Weights of a small transformer language model.
Size: 12 layers, width 320, 5 heads of 64, vocabulary 8192, 19.6M parameters.
Architecture: RMSNorm before each block, rotary positions, no biases in attention or MLP, some layers without attention, local attention windows, shifted keys.
Training: a variant of Muon for these matrices, 5256 steps.
Each number is 128 + 32 x the weight over its row's rms, rounded and kept within 0 to 255. Layers, rows and columns count from 0. The size above them is the row's rms in percent of the matrix's.

# layer 7 MLP down (transposed), 1280x320, rms 0.108, rows 1028-1070, columns 80-159
size [106  95  88 118  91  98  95 104  94 104  98 108  85 101  93 109 101  97  88  92  97  70 100  96 111 105 104  99  98  78  91  66  96 105  98  87 108  99 107  88  98  99 107]
[[141  62 115 127 155 154 163 110 145 126 136 137 125 114  78 165 156 158 116  88 111 142 174 159 140 159 128 157 125 111  93 105 177 128  85  95 183 148 110 107 129 156  92 119 125 113 110 136 133 114 129 122  28  95 147 113 117 152  60 120 164 179 133 150 147 146 206  97 146 144  91 179 151 116 135  96 152 107 129 140]
 [121  78 134 141 168 115 128 181 107 113  97 117 168 124 174  80 101  89 171 104 135 107 143 151 135 172 158 136 129 146 128 192 145 129 172 122 124 127 117 107 132 144  92 125  36  82 138 169  97  64 172 102 113 158 133 171 150 121 153 139 149 112 129 120 151 112 143 130 121 171 111  96 102  90  86 156  76  45 111 137]
 [101 163 149 166 169 147 206 185  99 111 143 132 156 159 145  65 120 160  64  85 167  90 125 140 185 173 136 177 179 113 138  87 112  91 159 104  59 124  90  78 147 151 139  93  77 127  89 103  87  68 111 130 131 151 109 143  98 160 156 153 156 160 135 112   3 154 115 111 111  74 124 143 125 123  91  91 146  68 143 124]
 [134 144 104 138 104 106 164 147 119  88 164  86 110 108 125 172 123 155  76 133 138 139  73 104 176 139 144  93 134 140 132 103 187 113 104 154  89  32 120 120 118 117  94 104 119  87 119  84 154 103 101 104 204 150 128  96  97 137 144 102  79  88 131 167  72 117 117 124  70  92  64 100 107 111 146  96 100 147 161 103]
 [166 136 124 123 172 163 158 152 105 109 146 117 144 161 172  87 146 127 131  98 147 144 110 139 149 113 107  81 178 140 148 158 176  56 134 153 199  66 132 125 163  93 136 104 117 119 130 119 100 134 164 112 140 127 157 115 120 110 156 137 120 132 130 147 170 194 121 109 130 116 111 124 159 131 143 184  48 133 130 116]
 [149 130  43 161 151 106  94 102 176 189  99 146 166 185 144 121 150 148 147 137  79 163 110 114 153 101 131 182 159 172  91 137 157 110 124  94 123 114 160 184 174 132  60 137 158 106 117 147 135 124 134 108 126 103 152 130 135 192 123 115 103 123 139 121 105 134 106 156 122  85 166 174 180 112 130 131 117  85 121 127]
 [130 118 174 158 127 111 105 140 153 102 161 102 175 133 159 172  91 174 116 116 174 161 155 129 137 148  96 149 143 181  99 158  77 171 116 137 174 135 162 100  97 151 123 197 107 208 115 136 203 141 101 152 215  76 132 151 120  52 152 140 129 137 159 146 115  82 139 128 108 174 134 109 113 113 178 157 108  86 120 101]
 [ 88  80 150 185 115  98 176 161  64 164 149 114 124  79 179 113 119  88 146  75  78 115 103 133 118 114 245 114 112 105 142 124 141 186 144 137 199 146 153 175 131  51 125 139 149 147 125  92 160 138  74 112 152  70 169  94 102 148 162  59 148 101 173 144 110 122 105 148 134 108 135  80 133 119 135 162 109  68 143 192]
 [146 118  93 178 133 192 123 161 117 143 104 166 140 199 108 130 139 156 134 132 187 130 155 119 126 119 166 149  89 174 111 101 176 120 162 103  77 160 185 120 120 133 137  99 127  87  99  67 100 153 125 117 219 148  91 105 139 189  94 128  99  89 106 100 107 143 133 147  86 212 106 150 128  89 152 146  57 116 140 166]
 [136 150 159  97 115  90 120 158  91  81 111 129 141  96 182 116 106  89  94  89 187 134 121 171 155 137 175 144 135 131 128 175 124 120 174 133 188  79 110  98  96 110 114 133 128 200 104 111 111 133 106 155 132 158 110 138 142 149 106  74 156 126 159 135 174 134 172 143 138 115 140 115 107 114 166 113 133  69  89 148]
 [128 125 141  68  83 110 133 161 161  91 108 117 162 113 146 147 168 116 132 125 133   4 111 144 115 111 107 184 147 144  99 183 172 106 141 164 107 114 137  87 115 159 151  89  97 162 175 157 186 125 132 163 152  87 135 101 138  95  77 151 100 115 174 150 192 128 123 139 148 113 107 188  93 157 156 191  84 144 108  98]
 [154 143 171 111 171 178 129 139  75 129 128 138 170 140 107 130 145 121 125 168 145 126 112  85 129 114 112 202 146 133 105 147 108 190 177  63 104 136 134 112 131  84 119 140 197 121 105 162 145  91  72  54 123 130  86 105  57 108  39 150 162 109 142  69 112 120  91 150 151 109 120  77 117 103  90  96 140 143 107 139]
 [ 93  76 146 135 122 158 119 170  92 110 163 170 149  71 126 159 128 132 157 109 163 117 121 197 169 169 106 199 145 189  93 145 133 133 203 101 135 115 151 141 138 115  98 120 156 142 140 163 106 131 116 130 116 182 134 129  97 150 179 145 150  58 123 109 197 172 123 131 126  94  66 165  90 163 117 116 113 157 100 123]
 [182 115 134  95 195  74  94 111 127 155 175 183 122  99 123 174 146 152 148 114 111 200 110  94 141 138 151 116 132 174 110 149 161 113  91 142 116 136 137  83 128 146 135 145  93 157  81 111 105  95 173 161  97 120 139 105 144  92  88 130 135 129 155 137 170 146  64 151  95 127 113 146 156 145 126 151 168  99 128 128]
 [151 152 143 135 122 121  83 107 139  87 197 144 162 138 107 178 146 181 106  75 134 103 138 187 127 156 135 123 125 155 149  77 179 135  79 173 128 120 141 172 152 109 137 156 106 105  97  74 174 189 125 106 141 111 103 110  83 107 164  95 176  71  98 134 143 113 129 126 140 115 181 129 105 132 197 163  79 182 184 159]
 [133 111  38 108 188 115 130 164  71 128  67 163 170 168 170 150 121 127 121 126 157 127 150 160 108 143 188 100 142 155 137 127 129 155 126 141 136 119 116 119 105  97 178 151  91  99  89 113  82 147 117 123 143  87 191 138 154 101 148 102 163 123  86  50 152  88 138 138 155 207  79  89 162 130  99 164 213 134 137 113]
 [130 122 124 116 102  93 130 134  49 115 150 138 118 133 201 122  89 124  66 135  78  87  96  86 120 154  87 162 113 136 119 142 146 116  62 111 150 148 138 126 116 132 114  86 101  70  68 109 121 110  82  89 149 112 205 126 122 125 147 122 106 150 180 155 170 165 127 118  86 109 156 131 190 134 162 134 140 162  77 170]
 [141 104 135 134 150 108 185 195  65 120 144 127 125 167 122 111  77 127 106 170 117 162 199 144 174 165 132 115 137  77 131 122 128 142 195 178  94 183 167 165  80 153 174 110 154 108  94 155 181 163 155 182 139 107 153 166 102 189 145 111 125 127 134  86 163 126  68 139  64 116  92 101 175 182 178 109 117  99 109 142]
 [113  89 112 101  94 131 107  85 200 154 105 145 151  91 123 139 135 122 106  68 158 153  71 106 130 110 156 135 188 137  97 141 136 117 145 153  98 181 159 139  94 159 158 120 183 159 151 165  84 161 110 107 172  99 173 133  71 136 110 148 134 110 117 153 135 125 184 114  95 110  85 103  98 156 145 116 121 132 144 155]
 [ 86 139 153  93 146  47 147 144 128 184 112 125 113 106  87 155 108 131 106 154 159 112 130  84 164 117 151 200 151 128  77 124 111  97 104 187 156 151  97 134 164 119 118 139 114 144 155  79  77 128 154 160  76 114 131 147 134 162  99 141 109  91 162 132 110 121 128 116 120 137 179 112 165 142 157 137 115  86 122 145]
 [180 174 109  78 112 164 157 118 133 114 144 138 124 115 156 113 200 126 114  96 125  61 120 122 166 125 110 148 132 149 134 161  99 180  97 128  98 105 149 149 140 140 100 125 154 149 140 135 162 225  75  82 100 168 129 157 122 120 156 145 148 143 154 135 178 142 155  51 128 137  27 123 130 101 107 145 130 154 135 158]
 [153 160  90  67  85 120  95  96 107 104 129 124 117 148 139 104 121 156  75 146 158 113 117 121 122 157 145 133 190 117 141 156 115 186 134 166 116  76 145 121 130 121 164 104  69 153 190 111  98 162 163 161 110  79 135 148  75  81 131 148 135 165 129  69 129  65 100 165 125 135 125 113 112 139 150 165 116 130 109 158]
 [161 104  48 167  81  71 140  92 148 107 119 103 183 148 157 107 130 128 185 129 132 124 118  61 154  90 183 151 150 100  79  70  69 119 148 116 171 134 126 155 171 146 120 169 152  89 143 135  87 100  74 127  97 169 105 172 157  89 144 122 130 165 128 118  95  83 165  91  96 184 133 127 101 143 102 108 177 145  72 133]
 [ 92 132  85 145 156 156  74 175 117 140 154 114  80 126  61 161 171 134  94  83 181 153  73 120 154 117  98 133 205 134 137 115 144 118 161 121  81 105  92 111 125 123 133 113 122 150 193 113 155 151 137 137 170 160 165  74  79 149  71 180 134 163 114 116 158  82 124 174 130  80  88 104  76  96 136 172 100 193 158 145]
 [112 102 144 168 132 163 163 166 133 123 134 116 176 175 113 153 144 220 139 153 117 117 117 131 143 164 148 132 112 160 114 123 103 165  98  79  95 123 170 148 144 141  89  73 121 188 113 110 129  98 118 122 128 112 105 111 145 201 129  78 135 111 162 159  71 110 134 102 162  59 141 175 145 159 133 194 103 172  94 161]
 [119 187 129 163 143 144 148 132 118 189 127  98 102 136 102 134 158 182 145 119 163 146 141 106 139 127 119  99 169 133 153 123 184 161 118 122 130  92 116 125 174 200 155 163 204  91  87 118 151 137  93 198 108 123 206 124 132  84 147  97  65  66 110  95 151  95  88 174 117 124 100 140  29 156 122 124  89 130  59  96]
 [154 143 147  75  89 146 107 104  86 100  68 120 217 131  82 153 114 110 126 181 103 165 126 129  62  98 117  67 153 133 125  69 136 135 186 126 109 230 129 134  93 115 162 182 131 114 166  92 115 123 155  94 149  91 132 110 120 113 178 126 150  84  91 107  43 132  77 148 172  88 134 128 137  83 142  86 164  74  98  97]
 [138 175 129 155 108 187 138 143 134 135 132 105 123 180 171  93 132  74 110 127 139 176 142  85 104 123 120 108 173 164  83 114 117 152 168 197 157 138 166 107 128 139 157 109 144 140 103 113  82 131 134 121 111 119 119  91  63 132 176  99 158 102 136 137 146 104 140  93 136  90 126 149 148 171  83 126 182 152 158 157]
 [114 102 143 162 126 148 142  57  87 107 129 110 129  80 142 123 142 104  82 146 175 147 124 117  89 134 163 149 108  71 111 116 130 135 141 180 180 122  58 140 178 130 139 126 155 187 127 106 106 142 135 101  86  57 148 154  95 140 129  83 111 111 148 163 121 161 138 179 122 162 165  89 126 115  99 138 140 159  57 133]
 [ 68 106 139 116 178 154 101 139 136 202 112 130 128 184 134  84 179 106 112 138 149 139 154 138  96 183 167 152 145 178 114 134 184 110 131 119 144 123 211 134 141 171 162  89 109 145 106 136 150 184 149  95 130 136  82 150 191 136 137 145 125 114 119 159 160 109 117 100  85  89  61  84 150 112 181 130 114 113 127  95]
 [129 151 150 103 167 224 133  95 174 154 105 146  70  75 131  47 146  98 116 153  68  41  67 149 142 127 122 132  97  99 159 129 186  98 143 106 166  76  77 122 117 141 148 108  96 172 144 102 169 163 153 127 153 132  79 152 105 121  77 161 164 196 116 121 105 168  77 112 158 190 170 125 154 144 105 115 115 172 137 110]
 [143 111  91 173 112 108 131 132 132 110 159 103  82  52  92 168 144 144  85 136  95 106 132 115 130 166  97 137 101 167 103  94  62 100 122 168  96  95  94 170 167 134 126 133 115 115  88 137  94 198 171 122 103 107 127 119 128  93 107 171 184 146 110 169 106 131 121 143 173  86  95 125 163 190 141 136 163 136 146  83]
 [131 130 117 150 141 140 192 115 104 133  98 115 141 116 135 142 177  91 169 117 160 155 125 127  92 167 113 143 138 139 110 165 133 125 120 140 118 178 153 109 171  75 137 136 121 119 141 133 161 148 132  39 121  89 118 132 140 138 117 137 149 170  69 117  99 155 135  61 122 144 116 114 119 106  99 181  50 149  91 103]
 [138 119 144 118  95 153 123 143 141 182  44 157 160 158 109  98 154 110 109 138 165 135 210 177 115 196 113 158 141  95 111 150 101 183 138 167 143  90 119 211 145 152 130  77 153 170 110 133 102 108 159 107 126  88 147  88 128 111 129 114 117  85 125 121 167 139 150 134 151  61 123 153 137  95 158 125 144 129 172 162]
 [172 108 154 113 137 102 106 136 111  92 133 124 138 188 110 121 167 118 143 102  87 125 118 192 165  93 118  63 151 147 126 124 130 190 130 113 127 114 117  75 101 151 158  83 134 116 106 192 124 107 149 131 163 125 165 162  83 152 146  98  98  72 180  87 111 130 118  75  49 176  98 104 136 140 189 210 183 174  83 135]
 [144 129 117 203 127 166  69 136 133 140 158  60 120 158 109 154  77 145 154 118 104 154  83 113 128 154 137 114 103 152 106  74 135 171 148 164  96 152 177 166 152  69 152  96 135  97 137  88 146  88 125 153 119  77  39 113 114 160 117 101 150 163 107 124 104  73 115 111 132 133 164 140 113  88 107 122 174 139  88 123]
 [169 163 164 128 135 160 129 125 154 122 142 108 114  78 155 109 106 118 109 180  75 112 101 141 163 136 170 137 140 145  58 175 122  82 108 109  73 139  64  98  89 150 160 134  60 101 135 105 106 134 140 135 141 126 163 163 156 107 196 116 138  98 141 125 124  91 154  99 111 113 177 142 167 104 108 118 200 113  82 164]
 [149 104 102 115  76 113  89 157 226 121 168  77 132 128 122 128 127  85 155 104 147 113  80 142  89 144 150 146 154 102 134 174 146 150 143 117 106 134 132 130 131 214 143 123 169 123 109 130 124  99 118 137 155 144 128  51 124 122 126 138  78 145 105  94 122 130 123 111 120 135 106 168 131 133 169 136 118 104 156 155]
 [119 164 101 122  45 163 135 148  77  80 180 142 172 152 138 127  79  99 172 162 110 114  63 106 149 107 155  55 127 116 118 160  64 110 136  63 123 113 157 126 128 102  98  99 117 104 146 149 102  81 123 158 138 125  80 126 119 159 126 148 142  97 124 140 188 137 115 171 162 172 146 160  48 153 135 116 132 134 131 109]
 [ 67 179 109 159 138 157  78 164 107 104  60 156 107 164 136 152 188 131 138 178 109  75 189 141 116 128 101 165 198 152 124 173 164 193 110  94 166  96 149 156 114 114 144 156 142 127 148 150  90 118 133 135  73 133 112 110 119 187  66  92 105 117 184 122 126 104 179 114 102 103  73  72  87  94 162 149 111 175 140 121]
 [124  90 128 184  88 128 124 124 121 113 128 117 132 138 140 169 154 200 116 104 148 128 136 118 101 146 221  61 134 138 167 114 102 128 177 102 131 133 148 143 120 157 174 151 111 147 172 148 174 139 110  87 111 130 120  93 164  88 114 131 193 148 149 207  71  76 143 109 177 115 158  93 194 130  88 158 161 119 117 152]
 [145 139 178 115 177 114 113  64 116  90  74 107 106  89 143 131 165 127 193 120 155 134 177  91 102  77 118 125  71 148 157 154 111 135 165  96 129 145 171 147  77 119  83 137 143 138  76  81 112 160 113 118 135 135 149 120 109 124 119  83 100 128 152 207 136 110 113  76 170 149 128 203 118 123  99 140  92 148 180 143]
 [136 126 154 123 123 138 178 131 162 139 112 147 149  79 170  99 130 142 115  84  79 199 177 123 139 134  88 192 127 108 144 104 103 103  88 155 128 124  95  98 153 128 173  78 109  75 175 104 139 133 112 165 112 119 215 117 116 141  60  93 130  82 148 100 107 101 126 133 134  76 113 163 128 130 128 128  95  66  67 143]]
# layer 7 MLP up, 1280x320, rms 0.107, rows 1029-1070, columns 80-159
size [ 90  91 108  97 101  97  99  97 108  96 104  93 106  95 126 109 101  94 101 104  69  92  97 106 105 110 102  96  80  98  68  95 109 102  90 104  97 101  96  96 104 101]
[[131 169 155 110 122 166 140 118 187 185 150 103 115 122  87  92 148 109 143 126 123 110 127 162 159 139 139 105 103 147 114 153 160 141 133 151 102 119 101 146 151 100 160 178  93 115 119  85 131 120 156 126 149 130  97 151 122  89 129  98 140 127 185 125 158 110 151 106 153 113  55 131 141 144 151 114 121 130 148  97]
 [ 96 113 114 104 137 142  94 104 178 140 106 164 139  49  94 136 101  95 176  50 103 114  91 129 179 101 143 113 137 109 124 159 168 143 158 110 131 162 101 145 169 193 151 153  99 104 187  61  46 114 127  85 105 127 109  71 123 176 183 188 137 110  96 164  77  71 161 122 139 143 105 179 125 134 169 183  99  88 122 184]
 [132 114 128 140  89 121 124 101  84 104 124 144 131 111 144 119 109 100 119  72 134 117  87 127 132 111 158 157 173 132  77 121 138  97 126 172 117 154 171 145 148 145  98 167 150 116 102 133 148 102 114 127 107  48  78 155  99 128  77 164 127 140 134  94 135 110 103 157 138 132 116 206 131 148 100 102 174 156 141  97]
 [121  94 109 121 163 116 100  95 118 146  73  99 187 117 171 130 139  86 138  88  87 120 140 115 174  84 192 106 156 111  86 148 151  89  74 167 113 130 173 158 120 131 118 141 123 136 108 124 164  60 131 169 132  78 153  82 121 147 129 115 166 165 183 166 127 125 168 205 150 117 114  98 141 113 126 147  79  98  66 141]
 [120 159 132 151 103 104 149 109 185  31 124 164 145 109 119 163 148 138 128 176 138  52 130 158 150 123  76 122 165 138  79 143 100  93 166 156 136 137 138 140 132 172  95 112 118 108 133 160  82  53 138  93 132 129 145 250 148 154 145 173 119 157  84 123 117 119  90 122  78 130  89 187 130 151 175 163 177 136 156 187]
 [ 93 214 175 163 137 121  97 132  84 163 137 190 113  94 115 119 164 131 107 110  50 114 137 100 142 136 135 124 112 138  88 128  76 105 164 133 157 142 182 167 120 114 123 150 125 148 134 145 109  85 108 151 136 201  96 120 107 187 137  82 148 154 164 182  87 120 122 157  96 118 200 101 133  88 169 143 180 140 185 133]
 [153 129 164 193 129 159 154 155 158 141 130 168  98 102 146 133 140 142 151 114 107 133 119  85 108 153 154 107  68 125 200 143 137 157 142 129  80 116  97 164 123 132 100 104 118 105  95 126 144 148 127 115 157 109 150  71 159 126 122 113 119 190 133 148  61  78 144 154  99 124 231 140 107  90 132  94  69 151 148 130]
 [ 57 139 131 162  65 136  85 110 136 161 183  50 116 101 104 101 123 128 141 105 100 155 176 130 105 113 176 149 144  86 153 137 132  90 111 148 121  72 107 153  89  76 153 196 141 135 148  98 105 106  98  74  97  91 132  71 111 142 149 114 159  92 117 126 128 105 209 128  95  62 121 123 126 131 168  73 138 183 129 133]
 [155 138  83 156 166  92 136  78  81 152 169 131 133 203 175 132 139 137 118 150 139  94  96 148 122 129 135 129 142 206 117 147 131 160 102  99 188  87 141 109  92 137 112 178 120 144 118 127  95 160  74 150 136 214 152 183 137 217  58  77 115 225 217 149 153 172 157 100 144 131 203 155 114 114  83 150 126 125 124 122]
 [138 162 147 109 109 156 111 103 149 145  92 106  88  84 117 120 137 144 148 121 106  58 128 166 109 170 160 117 150 112  90 126 100 120 141 169 162 131 133 146 134 107 153 124 133 117 165 196  93 112 146 147 140  73 108 194 145 105 121 162 101 177 124 131 103 161 110 100 138 130  85 148 150  77 108 121 116 171 155  79]
 [132 106 156 136 173  92 127 129 152  97 162  97 138 129  90 108 183 176  71 142 158 142  74 139 173 112 130 134 118 120 117 172 153 190 164 146 129 120 125 123 196 109 167 155  93 139 159 157 154 154  90 102 154 108  34 102 129 100  82 139 101 184  89 158 175 172 126 105  99 128 154 110 155 145  64 149 137 151  93 122]
 [165 141 155 176 165 143 101 107 146 144 149 145 124 125 111 144 138 118  97 131  86 106 136  67 135 107 125 156 164 124 183 101 158 118 147 128 142 152 110 103 102 162 141 149 138  93 108 117 186  96 101  81 230 111  77 107 107 180 112 117 238 117  86 130 125 153 116 134 144 105 130 142 187 127 113 124 138 126 186 133]
 [ 83  74  83 188 143 156 110 134 135 106 138 139 109 140 125 123 136 152 221  79  84 126 110 116 113 137 112  97  63 162 136 167 127  96 153 159 131 111 106 128  86 119 121  85  51 132 129 120  91  88  67 156 119 118 118 182 163  94  98 141 142  79 184 150 121 151 106  96 144  85  98 180 142 115 147 149 128  76 177 132]
 [133 146 131 196 140 163 190 112  64  56 142 165 156 120 157  83 158 167 132 129 138  97  78 171 109  74 129 168  96 114  85  99 133 119 100 119 118 119  92 145 139 161 112 107 111 103 127 135 144 193 138 115 123 127 126 114 125 135 105 102 163  81 112 167 108 132 142 129 154 111 159 189 103 204 135 182 159 165  92 128]
 [ 99 135 182 122 105 126 178 130 104 115 178 120  93  98 120 168 110 159 113 105  85 164 178 104 106 112 113 101 174 136 143 160 154 117 117 171 167 112  72 115  84 148 138  78 136 172 102  91 147  60 112 124 156 138 143 126 147  59 121 101 126  97 123 127 112  93 151 145 123 142 137 163 163 126 161 144 143 103 167 169]
 [125  72 184 119 130  63  87 134  43 156 156 141 141 234 119 167 146 128 114 208 139 126 156  89 161 135 145 106  78 107 141 168 133  88 161 194 146 159 158 130 125 120 131 130 142  87 126  96 110 130 114 128 169 129  89 120 177 168 119  99 152 110 126 169 113 112 145 125 125 124 145  50  96  84 162 129 145 146 129  95]
 [129 193 176 144 145 130 123 125 163 121 119 143 184 141 148 113 155 175 186 171 138 117 190 100 142  97  87 131 111 138 112 112 104 175  75 166  81 100 163  90 170 146 152  87  91 154  95 114 118 178 143 104 128 137 108 109 146 146  96 157 156 147 169  82 123 141 102 153 104 146 154 188 184  67  73  94 134 129 148 168]
 [107 133 137 113 105 119 119  93 120  99 144 143 125  88 220 118 145  84 169 142 128 124 173 112 141 134 159 104 150 109 136  98 100 119 128 187 109 112 137 150 175 134 136  76 156 114 119  76  64 158  99  89 137 144  95 138 201 127  68 118 187  92 137 105  89  74  95 107 121  88  34  75 143 139 157 131 116 192 105 147]
 [ 82  92 130  80 120 130 105 149 111 134  63 123  53 185 113 162 132 188  93 117 109 149 141 109 160 153  96 122  58 101 105  93  95 131 106 162 126 128 104 162 115 131  89 140 150 152 151 138 160 187  63 153 183  93 106 157 146 140 111 120 105 151 110 182 103  91 157 209  62  65  94  77 186 157 101 140 140 173 143 142]
 [121 101 151 139 158  49 143 136  91 116 116 144 145  90 153  80 113  72 156  97 142 135 155  52  65  77 119 117 145 125 155 172 137 121 112  95 152 168  41 130  90  78 128 148 125 140 139  75 180 186 153 146 138 126 110 120 223 172 150 144 120 138 127  99  62 134 113  99 162 122 111 109 154 124 121 143 151 109 131 163]
 [101 126 127 115 104 136 143 155 141  89 125 164 171 133 107 179 119 103  64 120  91 132  97 142 164 168 128 145 208 178 160 135 134 163 143 133 136 127 157 133 131 135 145 124  79 122 137 207 154 147  84 118  85 148 106 109  75  75 175 132 117 165 110  92 131 117 118 138 153 102 142 144 145 120 142 166 121 152 139 150]
 [109  90 151  95 113 118 118 177 131 146 161 129  89 142 123 160 171 127 114 110 135 180 143 145 134 161 124 109  68 105 144 142 164 158 102 135 130  81 134  97 109  60 146 100 138 105 119 168  61 134 144 110 132 135 122 119 138  77 126  87 161 132 107 168 105 136 101 156 145 138 119 131 208 141 157 153  87 168 180 136]
 [129 100 157 105 180 135  97 104  99  70 135 116 158 162  70  66 177 179 119 117 108 191 172 123 139  60 119 114 145 119 121 121  58 112 120 159  99  92 155  95 140  95  91 101 125 116  93 119 181 106 151 117 126 169 115 137 127 191 129  22 197 117  96 154 134  90 164 119 121 138 107 133  88 150 164 154 144 141 134 170]
 [133 109 137 142 156  96 158 167 133  41 177 186 141 137 107 141 160 128 109 112 120  48  93 177 183 153 132  96 111 124 103 135 141 168 178 159 109 105 161 161 109 135 102 120 142 122  95 194 113  84  95 192 118  90 141  52 126 130 115 125 136 116 115 167 123 193  94  90 118 119  65 120 134 118  88 121  93  90 117 127]
 [174 190 131 113 172  89 109 124 139  92  98 137 148 114 126 160  15 110 138 126 150 165 209 140 147  96 121 139 118 145 128 139  94 106 183 122 136  82 117 176 103 150 163 187 199 105 112 133 157  98  87 146 118 148 141 103 159  81  96  87 182 151 134 137 100 139 115 158 114 132 118 159 185 102  88  81  85  88 126  97]
 [167 106 132 129 155 105 185  85 144 129 102  98 147 197 143 147 138 116 134 125  84  95 131 123  96 129 110 155  70 132 106 109 106 190 112 102 106 175 123 108 136  97 140 159 134 125 176  90 231 119 130 166 118 113 111 112 107 121 150 117  97  89 149 141 111 126 150 109 153 172 156  83 128  95 122 138  89 130 198 152]
 [134  83 140 164  71 130  99 119 158 132 115 130 172 151 147 146 150  95 125 153  90 159 121 126  90 127  68 125  94 167 182 130 142 169 111 165 124  99 169 122 101 150 154 141 145 124 113  94  92 105 161 188 146 140  91 103 152 180 172  99 111  88 114 143 176 159 128 138  75 148 154 123 117 163  53 133 141 117  91 120]
 [113 116 125 146 103 141 123  75 124 128  97  87 130 118  74 130 157 148 101 106 165  87 211 164 107 112  81  99  61 123 126 187 104 126 165 102 145  81 141  60 122 183 162 199 117 125 119 129 171  94 139 157 155  78  90 145 146 158 150 131 121 149 107  76 163 110 179 113 145 120 167 109  99 221 113 124 101  98 121 165]
 [209  91 187 100 172 125 181 124  88 177 110  96 129 143 156 112 129 123 123 109  89 182 143 155  94 143 120 135 120 130 120 106 101 159 139 126  96 168 133 121 129 136 140 154  80 118 177  99 106 113 121 148 173 170  80 166 134 139 118 144 166 137 143 128 230 114 181 151 189 154 117 127 103 128  95 133 175 153  97 143]
 [ 95  63 145 129 141 147  74 129  75 118  80  63  91 172 124 112  76 163  88  54 134 111 159 126 149 136 112 177  90  60 133  80  68  85 112 201  64 107 110 132  72 126 147 116 101  79 192 120 141 115 167 171 132 127 123 164 152 129 128 142 159 125 139 138 158  68 150  96 170 101 138 139 138 151 137 116 166 161 138 146]
 [138  73  87 158 158 146 144 142 128 123 185 147 111 195 132  96 105 116  96 143 103 113  98 130 121 143 163 124 127 109 151 107 116 108 100 109 136 137  98 143 142 158 133 153 172 120 113 149 114 198  81 132 174 149 156 153 166 169 116 105 163 118 101 138 135  74 152 111 151 181 105  53 191  83 139 123 126 190 144 171]
 [123 105 113 181 109 110 124  98 146 135 133 105 125 159 130 129 105  85 146 113 128 130 192 172 126 125 152 116 119 156 148 144 129 198 145 126 127 125 217 136 173 124 106 117 199 215 165 134 172 166  86 119 118 148 131 129  99 140  88 129 160 167 114 123  69 165 135 101 127  76 134 173 112 133 193 178 115 140  82 131]
 [138  33 156 125 155 105 134  94 157 162  94 127  90 154 106 108 162 166 149  75 116 156 121 154 156 156 145 146 122 129 181 114 178 157  74 194 195 113 105 129 112 139  79 113  82 160 132 170 131  92 108 128 206 147 145 112 144 143 106 178  85 128 110 125 143 114 143  94 143 130 179 104 142 121 106 135 122 114  96 213]
 [181 135 139 107 176  94 143  55  98 120  91 140 121 103 103  85 172 156 134 122  78 118  66 170 110 171 162 120 115 123 194  90 117  95 138 127  74 115 128  36 148 149 132 133 141  92 156 128 125 172 128 151 160 177  94 167 144 106 168 133 182 174 139 125  99 125 113 130 141 155  60 103 152 157 136 126 124 129  28 116]
 [ 97 151 117 121 127 143 133 142 162  97 148 123  98 150 150  91 159  81 166 111 162  87 135 154 151 135 108 136 132 150 145 181 127  90 122   0 189 154 150 137 154 171 101 167 113 167 193 107 147  86 118 139 119 128 149 118 110 157  82 131 185 107  62 105 148 148 133 139 111  62 142 102 139  95 162  84 173 130 100 100]
 [141  79 126  62 154  96  53 163 135  99  61 214 121 123 113 183 131 181 130 124 163 127 159 149  74 127 135 161  88 103 163 167 111 139  72 100 140 145 127 112 114 157 132 118 104 159 152 152 134  70 160 127 127 164 150 143 162 151 125 118 107 122 117 186  98 119 151 162  82 131 116 114 123 151  91 171 173 155 114 136]
 [ 91  90  69 162 180  86 148 142 113 149 148 117  99 115  86  83 193 151  67  92 128 113 118  88  90 169 127 134  90  96 144 140 119 127 120 117 162 173 134 131 130 123 175 124 107 104 160 130 165 122 108 145 102 161 134 166 114 170  67 111  80 120  82 149 108 105 101  97 128 130 138 118 159 191 110 160 139 105 128 113]
 [171 187 122  95 142 127 147 140 130 182  84 162 159 116 144 138 114  79  78 111 119 113 198 115 153 136 185 107 157  95 147 141 172 144 130  97 122 155 151 114 155  54 134 115 110 100  81 159  72 145  58  85 130 139  90 171 147 125 126 177 116 162 138 130 106 159 119 186 151  76  91 129 132 131 159 130 121 114 202 128]
 [126 114 169 171 128 143 139 109 107 156 101 197  81 119  34  86 184 176  54 145 111 124 155  94  92 103 115 114  73 116 123 117  85 100 108 122  99  99  37  78 115 137 101  97 111 133 130  83  96 143 108 159 151 120  71  95 159 116 169 109 155 103 134 132 165 141 103 119 100 133 117 183 134 175 126 144  83 132 110 123]
 [131  86 160  74 150 131  99 143 139 127 103 136 111 115 127  95  87 122 127 164 138  71  76 116 127 129 120 197 117 193 145 147 137  98 120 139 118 123 144 115 155 158 150  95 100  93 186  45 128 122 129 110 123 146  65  84 167  65 146 158 177 171 116 171 103 145  79 130 151  65 125 116 127 133 150 178 130 118  98 139]
 [145 120  82  91 103 104 144 226 157 189  53 100 190 150 121 114 132 146 124 126  81  98 154 166 140 230 136 162 102 113 114 141  83 139 134  91 125 113 103  82 148 142 110 145 122 141 106 166 101 138 157 131  91 138 131 144 198 176 101 135 142 124  96 106 159 146 186 130  94 147 107 111 138 106  90 117 150 120 117 114]
 [134 135 121 154 102  80 122  95 120 137 111 181 115 171 106 121 136 110 103 102 155 151 109 123 130 184 158 180 161 158 104 127 104 143 152 150 127 107 107  78 124 139 127 145 181 134 178 172 118 109 137 120 193 110 172 120 100  41 136 135 162 114 146 122 124 109 142 188 126  85 177 197 155  59 161 124 137 135 187  96]]